Weights of a small GPT-style language model, trained from scratch on English Wikipedia: no biases in attention or MLP.
Each number is 128 + 24 x the weight over the matrix's rms, rounded and kept within 0 to 255. Layers, rows and columns count from 0. Numbers have three digits each.

# down: layer 6 MLP down (transposed), 896x256, rms 0.0539, rows 769-895, columns 0-31
# up: layer 6 MLP up, 896x256, rms 0.0523, rows 770-895, columns 0-31
down769:105087120107137136122143129113133132156111163136123173148127107127097154104112109165097110129149
up770:163101140086115132124196159140120155084130179141113107109114124132123097128117162145128082124131
down770:141140107163106117151166170114126115144115133148160142145120143070114101118121108139130142117177
up771:157110120128097146082154097146107119130115144139152126122120149113190123090116106122155125118115
down771:159137143177149109127138129140135138141114160103133119131149141067129100143055148147158144135124
up772:141157163126096100083121135157132114138141134142144119103107106158134109130171120151161088115146
down772:131129111169162125106122131146133116130164090158108146075059131126112131103185143160127103147110
up773:142141117107083117164154150166129134096107122158109094182101113107122125113143137182137085148152
down773:089165085150137119134102166146077127148081145132114116169121126119167121123152177120081120110115
up774:115184145133130102101107135117128108094149107137139147173110109203121077158131133134154111135126
down774:130103099156122114172141109147139134130115134182141123156136131134164126108084138145117149176138
up775:116119103083115133127140098097118125096096092174135159113159107130097073134135153133141139147133
down775:119141133124130203124157114109124127146117090097133116110099124143111117117112149157129137096163
up776:173149165103147154134158109121129122159138118138143176145090101146121141160127140110153133095145
down776:114104141167094129142131141127161103133118133133131126141131128140084113106118126136111111147170
up777:155117135153090154130099158102123114111151152190144131124085138167098148118154165083146141139154
down777:118126152107172136096107133139136119128149146108130094125123140135101144161147145145091174112129
up778:094136140144127132143111132154118129114098126138115130126124111149113122153107149126139133108114
down778:157132108097133136083115117100136123139143118129109131141141138135123131115146118125152118144144
up779:117107103169101148119151114115134146093109119147126098141090107169108133113139116119168141108153
down779:117080148150152144152104094156141090141161102147163112115133101120132138109120113099129138090126
up780:154136117114109150182132132142137095108132135111123104138114151136137097094139155126139131160155
down780:133121151116135132113114097149097148126119142087149127162108140121151161136103141133160098133117
up781:152134178125137168113101116137130058125159136141170155182110115168150127078139167134129118178132
down781:163127148108127155129081129108141145138124138143141077139070137140104106162095109151078102129123
up782:125159089120106159153129094136100088118091138141106142147142198126153141109118159181142119153161
down782:130117166113186116136134117119102179114114151088155149114117086134110086104082079172143141110087
up783:108165165111101130125107117152123126148165078161181113110113116174121106056149145149152094119159
down783:141131138111159171175139101107104119111124155143144141139098141161128111140206131089109103135120
up784:119137104118136108130143135164100106144115134129145118116121131126082126114086170112124055167119
down784:159142156163190130087099105127156204126166152115138094118113135117151144120179135154124106147178
up785:148113141161149122158158149141121128128135137193106156124079160129132174175140122144132109166131
down785:140124113119149067141132116103106161111136143112095122122142155159128109140153080159137159149123
up786:110101177131125175133145112137083139079134084131132121151148085151144092115121151126175131159142
down786:162104078167137157177115094152086098110142129141122130178145153109099139101127127115072125129150
up787:139124111144098111147131151134142157104087175141135143181135140104088128107171089150143088150138
down787:111146116106155126127126131124142080130118115139115100147141113142157120136122099160131078089184
up788:104107167160102121122124072162115105130162106151136145124127163145121110138118145149138119107128
down788:141122169141161070065119083133169126140094185128094131149090152147155138112179105128136085140082
up789:111126183117131155079113095137113139128173109142146140172143149139122122127135118120158070131103
down789:115137138153147148104080148146129100154119149118127161167130133135129124130158149150113130125147
up790:120138149135097113083130131121105127133115142116112117142122119129144100146154126152125139154154
down790:146090138111078112136139138129161119134143160146150124129109161139154132090101124124110107152163
up791:152153180099068177130135181146169130043174159095101096120122101093098150139114193136131131132134
down791:138124141131105130141120168127129138074133177118033117101117121139100123125071123136137117137079
up792:132159156080123170136088140130136124097176148138080132115151093151166054113115136081157107140116
down792:217104120123139158114121137094135141151127159099127099081107141160144120126120118115102141135168
up793:112151144156136157154137146152086115120155125130110116146155139119133135086120137121149111123135
down793:091133137138121120118108102113161132140093055133094174144132102198141117118195110120102124120129
up794:095132088096123161146102170138140110132111149119112132154109092129179162125114162146107104127154
down794:128107119102107145140147124069142135132113152131086131098140183149136120107106147125152143168113
up795:101106154134081138137113088115149122097141180125138120109112139146171151105160140166169122133129
down795:112107168107165128088129124107115153158120082148158113127117147089129103081123125144147149087159
up796:115123152112092106116158104119140122093142123143139119130086147148117183117134161105136132112141
down796:110158097097180180124086143134142092145167108130138157137075127108137150090120132083107100104158
up797:118091165159094148153157110141145129103138157111177091118112142089118110082153124104166135129144
down797:138166179104126122095151128144099138108119128107125136094096093149096129160167122123110149136103
up798:125123187138126162138172090129130144079121156161148148176082144097120120098136132119136115122142
down798:156151136133121125086160112125143106122137133143095099155128129094130104097123120178142123136094
up799:162100136103103102151148099133104122121126137142132115163102131122106160104165132141175108132153
down799:131086142138155098124097106130118129122133131153132133142137165099142134165135163135105144117198
up800:165111115134122106105120118107119115147136111107122133142134077112171120110145112130112123139140
down800:130155116156124108091119131102123147144149119153145108147106140162142129130122138124127112105101
up801:142146153122121141142135076121133120121137143171119151167125135148111115102118117151152119112119
down801:095128126134133126122136122114131127171120131133097142109110102160138144134115121079110106145148
up802:059128153165120129138151107172130138089137140138140114142144100150112108123131154149132136158125
down802:140156140121142139125144122085100107130123122131142149123120122132144160131096114121136111095134
up803:136142140111107133147135157150128143139144134136124113129125134100138120106121133130128092123136
down803:113154094152132118120121062100095153138103135128156124139147111133131145124127123106110124118159
up804:140141136127116121119125123128153134123137126146152166119155159120117152130112132123120112133120
down804:120131150131104095128167136128135114156136147139157097171129162138130114075141124134126120104155
up805:140135121093147154148143112155110121111099133121145167151141120110114082138151107165112115148142
down805:138177123156164169143131153155164125096123132139150131123167129121137132140122117133101116122117
up806:121081174140141134118094123135139137144129093113149137158097177115139150089116116128109112195150
down806:212135124149083095147092162136125111163201145121132131084140138072180123149120111173117101087126
up807:126168141116073141066159152115101138124121103125109157152108137156173131084133151118165153145131
down807:100132092132126147149076140108135166132116091108114139149109121153153108167118159090116141125131
up808:122128127107106113125134076122149072107138095089116154147117135117111153134109143163136137174176
down808:149143118140149064116108133100147083145108129119109155126132132123163117092099143142151130157117
up809:117143164164105151111125159131131158147118119148127123114119142156105157120143110144143114136137
down809:134102112122134132163098147135108136088101132119146155110128083134102114145131094156117156186105
up810:123109149121154156167101110131122135146165118142089132158138148107091129142156139090124139120140
down810:146165154116134154126119092121114148139145135097075104145112090147119137122147119094154134116149
up811:128135094132152152132135143101142085144159176104142140137084193166163135168133143118135136145159
down811:151133099134149128112114128131130093126116116141114105114137109115106122097152110156123134129161
up812:168154119124133135154172107139102125128103082181146150125138131154141163116121154144090125138117
down812:115077121155119150112112178103150140121128150133118115108130201088124136165114129122118148126141
up813:117111126089098150122165156138114124133123089158138120157135114170127164109138128151126135118113
down813:078112158095136117153101151103127138112123144167133129115094121138142131163126158104129094100119
up814:133177188135146125137117170212149091113134133116126133139112152146149115100123120111131110172139
down814:143166136122142113109097139170087112089121128100129080118139132142137099111103102139092169139119
up815:159159143148130138144110126173142165149116124128139148150138168118119133159137115119141119113148
down815:097121128125118078173119125131112135137097139150101145151131080143116151119153127141165113186111
up816:158120145088097172108138129185119166152132070094100095131153138152177141093165147160122101155150
down816:177093133133137123136141137112096145148159143136077118135148150135115150154119118167094093061123
up817:198111128129113119138162120127149146126119090164155110133104153157117150113113129118156119136123
down817:105152112173177148116111142118179078134116129121141115119167174093162114115126087141136108152160
up818:144140151158144134117136166154145133087127130121122135134155147124097106084157135084162102118129
down818:111094118121122144154184147121167088099115135130130145116091121105162114144166093178109084168108
up819:099089165124110181118118146157126122154128133166177112138126141140164144110131132133148145114131
down819:135130127098112146092089161096140157175114126109163149138084087149156111122111108146139162103101
up820:131144174155100115151117118130161127093146139140114123113119145128112131135146159089133139152118
down820:132133140137128139128116107123148118129132128140100136079102130118103131155116097116140117152144
up821:162130149121123189099168135168132141112117086076131130132149144161189114115093128105161082149141
down821:142107111116117181140135119166166137110106106134114112098134189097128166146143100142117130130127
up822:149113133185129142108130082132086139106121149147116110156123136142095164149168130139135108129119
down822:113172149122163123173127127139122086108159131134110177116141148168141127173126124129112126087154
up823:111138160121134141114136131153131132128146151094174109119128148115132089138125124126151115169143
down823:146084114129111111140154093177151165138118128142091098145135140083173154121163144153146112120163
up824:141122116129162140121142141165102052142158136127140143180150166114115157137111120117140137138162
down824:129117140087124130108114170144121144124126160091144129125081130121085123167128113112092115121093
up825:122177110144110147082108148113180121122117113096169159153156146115124124138142106141120106132125
down825:136146081132154101086107108188090154121123149113138150163202142123125139128103126090131109077133
up826:160151102114131116110158065101111109127159133094155165132113104135144140167162116112109141132145
down826:134141147117099143104125120110136120149126089145110149155153119092122104132113113113171133098137
up827:106116135133130120115112157153146089123118148118104106140109110111143138110130145097104101146160
down827:125162104131156133156107141123158117142141174165105113074108096155156144133160126103086153139148
up828:130108100132150164173114123092138134108112102123119121136075157115121141120130134182109072123156
down828:139139105128139146143122132134084175147138164097142130082083162120182147145118134156106126135118
up829:112086111130120135150124119143103124144077120092158124154091135160123078152166166143131110123164
down829:112132154163125114125122133167145144124104153140134131110127107079144122141126130096132132125132
up830:133165128070119124113114150195203116111099117096165159177099134138124109127128117148151124155154
down830:097135161092122133125139111110122108086145130174137154150122109109109109128106116111144120091148
up831:114124136141106104132129117131140129118131115139128151134124116118129168137115118130161150111161
down831:156117128147088112097147130111100123134072147128151110170145140106134107162127139122083113171176
up832:127136136185083136099119103119129103083091124190124080127129152154127149129144129118113109136130
down832:086134174127097127152077116092116105150183123127119136113145122101146137124098124104128154144111
up833:116109138130128144140115127135125125082132147148134138153127108120112150150132127124135133131131
down833:156125119100136120102142115143099129166102121100158154112112146136150151129122142143166120134130
up834:113162122117124126094190127148131076121118099126141149124103167126117119120099110119123120143127
down834:074109112141141146165109159113126131145143124170136122130089102171132123142149128093142154111091
up835:132128102149110169127121139113139129128140079101132114132132124102153116151131144109155120121123
down835:089150155087143112105147108124131099158129125141129136149170131132124140126120107102156112089138
up836:191174120073139092122104091154144132140091145122099151181157089181145152105174156092131124147108
down836:149187111188198175143126093109173104136116116095120126145188123108162133158138143107133128152112
up837:160126141138107122144149153164142126139120090103151114152096102121170141075117131109198117179152
down837:145147168138128149112114079156159099151133155130108100130106069100121115121126117112116154137140
up838:158134151105146108157152088161137114119182134102140132147149117115084129154091131154131080139130
down838:121091105108102133135137095101117095145130088133104114161139127156126111099114128144117141108125
up839:125123115097133075087138099107126116146092133092171127147102136100140148158148099121173133150204
down839:153069129124136126117111156185141108114173163130164108184099134144125091148074142153116072108158
up840:160162155108115147113153156140185133060122175086113127128114119108097159147133129140124131121123
down840:134129121111140147125140151139117104097135130114078146133109138118118122135129127120128112125138
up841:111105135131080085137128152123138124123146128112149121144090145134104093167159143139152113091159
down841:102127096128153099121122143113131136091092145166157124130139116169174117115159089119154138112159
up842:126157140086102105117122139115136122104132115156129116111169134111092142125124125147139089117144
down842:154121098120140134109159103129111125128118130096139088131091136157140156115119124143122149127144
up843:136123145131155135118109108146185129112098074168142126098112118101147117118122139152125135147172
down843:130137177137154108100153116136148153149096123155163119101102141125144127144163093117168147110129
up844:117126120142118154081124125163107117133109121120152151171143135100145103107113121112132117111176
down844:143092144150109185082124149120114130143115128110115122093140153153165148116115119158146149164134
up845:104064151125112135104128119145160115138124164128102121184107164096129125072087161118125112121134
down845:175150148123100104114131153141133108163128100103134129131120120077153126133136151149127120126123
up846:143163153119108102099118108119123114141111128138125112143129170173121127117135125119140137129120
down846:123142130130135152121165139092112117163096109087063117182144114129130178179182144122112116100141
up847:159111184161136145147146110140162127108149126131091130136140116133127128128130109128134126141126
down847:141111152088133130096120109100129122152119108156087113141122126136148104091099131117134135146141
up848:142135088102086161170135075136114136124120112111099119177152082125100157166140151109116080133160
down848:181125133172146160105102125106163124137163112131081105128136145120139065106181165098132132114144
up849:148132131156122125136154104148188139160129119196173131138129139114129102145127125140144116159130
down849:139135066122140104163155084156083127136069140137103162148171106113126118081179109101167106119166
up850:110141162104116104093097130169134151084136168151142157177142109157135134093104146106140067138129
down850:199088126136077110109128137135152170123129110096135142117151133100115143145109101155121134135109
up851:121102136107140125127115133154084134115131110125138116146121141119095148122165146105129098133115
down851:122117114114126133112103171108150153133124121138102133140132148105108137126097131102171130117109
up852:123140140142113100111098135107134107138109139185118076150117156113129106119163150113108136127153
down852:128088149102116135160147144167129144130112140082092106142107142138095119112138164124138137149161
up853:104147147162135166117160150158104113137175072137151144121152122157107139074137158117140130122117
down853:182118131124145175069090138113141101137118156102149158156152126111090132136086140081119135127117
up854:128126108155095178099130095139154107160108105108115127113163099151120154145133111108137124165172
down854:171126115129124155103156140151122179148077156147156133138129172117110110084148127138094119161148
up855:148136162123131100122143111170116086129152143137182112157176171164127094112130125126132107126131
down855:129144103103114116106134150120147067134162093139163132131116129142154093199127138113166068136128
up856:104113126171133096154168108147108069141134130094110140151108139107121116170151138129139076122140
down856:123112132128151115146096138133155110118142136134139130123118138110139097111116118120131138102107
up857:139139121137122108128134148123185146129116123116112166163089133146139157140114139106148105174152
down857:131141157138130106126143121152114143129130127128092152082101126108132153133126119126093133111120
up858:133142146133112186119161077173100101134097124193111129115113122113159121089128134135191101162167
down858:137085132157115119129106142127185072100129131173109123125102146143113110137110145139110104109123
up859:165158133139104108122106123132140087131102115127111139137121155157156095116114167119154144129155
down859:136127152118102153130166147123149112098143122129142104124125161123125093123134124186127144147130
up860:161067130162139145156128148109151141140096149135135127137129148118132126150185186101098125114122
down860:094116122144146137118104118140130173154120156120121166108164122119130163099140161113163112134103
up861:135179149124106124138130119139125113121140137111125115130135151138164129154117121130084089141126
down861:116135154096107145094138163098134115141126096106162132122130122098141133196129134100082119167144
up862:154145139109128176157149125153186103123145083105134163132091090122125148137072115136122102165164
down862:085069151149117143157119135134117134158134104142126158076068181181165139132160122148114131089145
up863:154099139141157140142148072140134124135102105157101136165119115086098143107163157128124112135134
down863:145089113114115124128066089136117130145123090142101162122118132105130134154176156161149145149124
up864:099118101084122135135123139138158111109125107094087122131116101107141115128120134140182082161167
down864:105136145076157094183104104110157137110155126125141165140134144105167101136141122149071143132081
up865:119167111120139135086151150122118119145130102161140151123115104145111123077121162156119120098138
down865:114106126094151161148147114152149109157150134165112121130144113092121162073120105149110158129169
up866:119148126140123101175128112131135098100110113122126114167117094154143115143121140121100126122135
down866:133097115131109146107129146123124125148130122165146148123155120126126149142154113122121107124151
up867:146157151121063146141125131148114112072151106165113152175138108111144139124146110098129085161118
down867:176135135114142133128169127152152118132131112136146093157125108132117116143144114112065134120121
up868:150119140120124148101139166156150125113095130118149154133138094139151130154111142134145109128136
down868:145149117089135123122109131109122150123101117134157105131123093142136177105106123130155103164138
up869:124169141125141131152134129137134106123143117185101068162115082143165155113157162146091166155151
down869:162123088083105105116154114165128152156086171148052098099175141136135136118157157138122154166126
up870:130120086120149126144088073131206129116143136149143141135141166159124125147117141113166138123177
down870:141130116103152140131090162097137164104086086167142109106160155146135096129095128120111085103127
up871:150115110115088131144127098134130111149104101196103147139124131107117166138146173119142117180162
down871:146149127138119219120121140126136134128138132058126108166112133132090109180120139149146139104156
up872:151181139111102146148115129100166119084177119125086093120126142108163134154110155158168111122133
down872:112109130113109121134135119121145137094137163118020118114143109124139141123058150127114101156094
up873:147160165137104161098080169115133091112139136128119137127129133121159122104118163096135128129137
down873:119112136174116093127131120093122140147172135155090141133136147130112121129113125137074117099138
up874:127121176112106129126145135135125119145142124137155147145150090114096141130111119125154078109134
down874:109133116129073150130159148129136115150099067156133120111131122128141126150127140134149108137131
up875:110141136127114164118122119157112123109118124126102089130126122124125132099153122112186107123137
down875:163128114113133101113103116118112112103124088144143135129119132131152129133118122128127143111169
up876:150134152121124139157112152149107126130121105138116127139147120106136136154154141091103132138149
down876:116119117165123112098164135119121121128121140121113097145143120144132142109086116114113135143115
up877:149118147101114139142091145165147110099129133105112132156131105118146085138127149077143099126138
down877:115123123112114097136142135118143152145137117167077082133113148122130129088134112146151137119133
up878:083130100188127103137153090121087167159134078124141104118157131125113144113109174166092106128130
down878:123163124140180131131121085125077122113132127176109149105151108131145141153104111117095144114144
up879:122130127155102132152134129147128129132095127163109124165124121107172132107148155139123141099117
down879:133105150141102131125142193133149081110142144119127107120058119164148109134150122136117144100159
up880:112159112126096149088166137153118109117139131125158134136123136124129088098137116162133128163126
down880:089113128120140152133090135114151152141125139095114191148151164130113132139103119087137143141103
up881:149091155118110158159093123155131131115107074145102079164123131170132123134128115150111094128150
down881:093139127140128108109108117120108161132121091090100125144108115123131165077091111151140142148135
up882:165154121110142121093163159094144090088126118120181128151076158111073095126125164141146115150110
down882:081116109133089194148144139063098153135112153089128161116084125111137130128150084152123166080131
up883:110157134127150142160150095154122129160099154100142173122124125114150166163143123159113103144166
down883:126163139155134140124146192107147185101175174164115098119094143158101150141134102169122136176148
up884:159108113100111142135120097139169111121112092126167104127136134136167145093125149136168135153136
down884:090122127122103169110133143124123137164143097138122093177125148134134129133130101129139103099145
up885:124160160136142139116144113147123155126101102112125125134154140163134124144142140148157115124126
down885:126125125108136089116126098084136088141091117118144126150162121109109134116118135122156118142113
up886:171156164125129168161132150174156131116148118134135148174172112146126113074148112124123087155143
down886:163109121137113142091125106125082122126127150119072107120137118089119144134124106087147132088162
up887:143114101131159144139121123141153095148128135088113093125121135112116130133103187098104120158135
down887:119153134144110118135149100142128132109146151160062132146114112127157133169115104121132118162128
up888:146111117131123132169144137157151146084115126107150136131131109136141113123132137114093134188139
down888:128135151138124138140137170126140129094153139174114078175109109130132111137130131138119157149120
up889:187126107144111159145177079119170088105136072172137121136166090116170129127110168158133096112170
down889:175142123146169134095167129129128122118123079129118123134144138117106109140132120149098138117133
up890:156153123105138125115161139121156146095134113080173160168104108128115113107169110138122117100160
down890:106049118073154129120096104084137096123099092115157179174134147092132149110113096119152120155121
up891:158143090165086130123138131102140097138158128112108096133122165126162156120171220144114141100137
down891:087119158117120103106170155104118096133127133158125126147062132118168148121115104181157121132141
up892:125140141128102125117091098131114149120136115143158150144100106123159102141143095098106112181121
down892:131139109129151153143113142164107143103158121143154123107122165130119107127186114168111119131140
up893:118109157151131143151143108133131119110103141120115156123164156130125152135112128159151126143132
down893:153136118121131117168132129157151137121089082088113138120150120140165099116111118174139119160120
up894:156102132147060162155107125135130137127143108163096154185142161108136151152125108108148095180181
down894:156130128084144112098118116123097138131143121135098118158116160092148151131105139162153130104152
up895:139147116131121125075157116129182136109137125146127115169091115124113126114172136135129120128124
down895:111121155143095147146197127145107122134110118134084159141076145164157128125157172163143130127133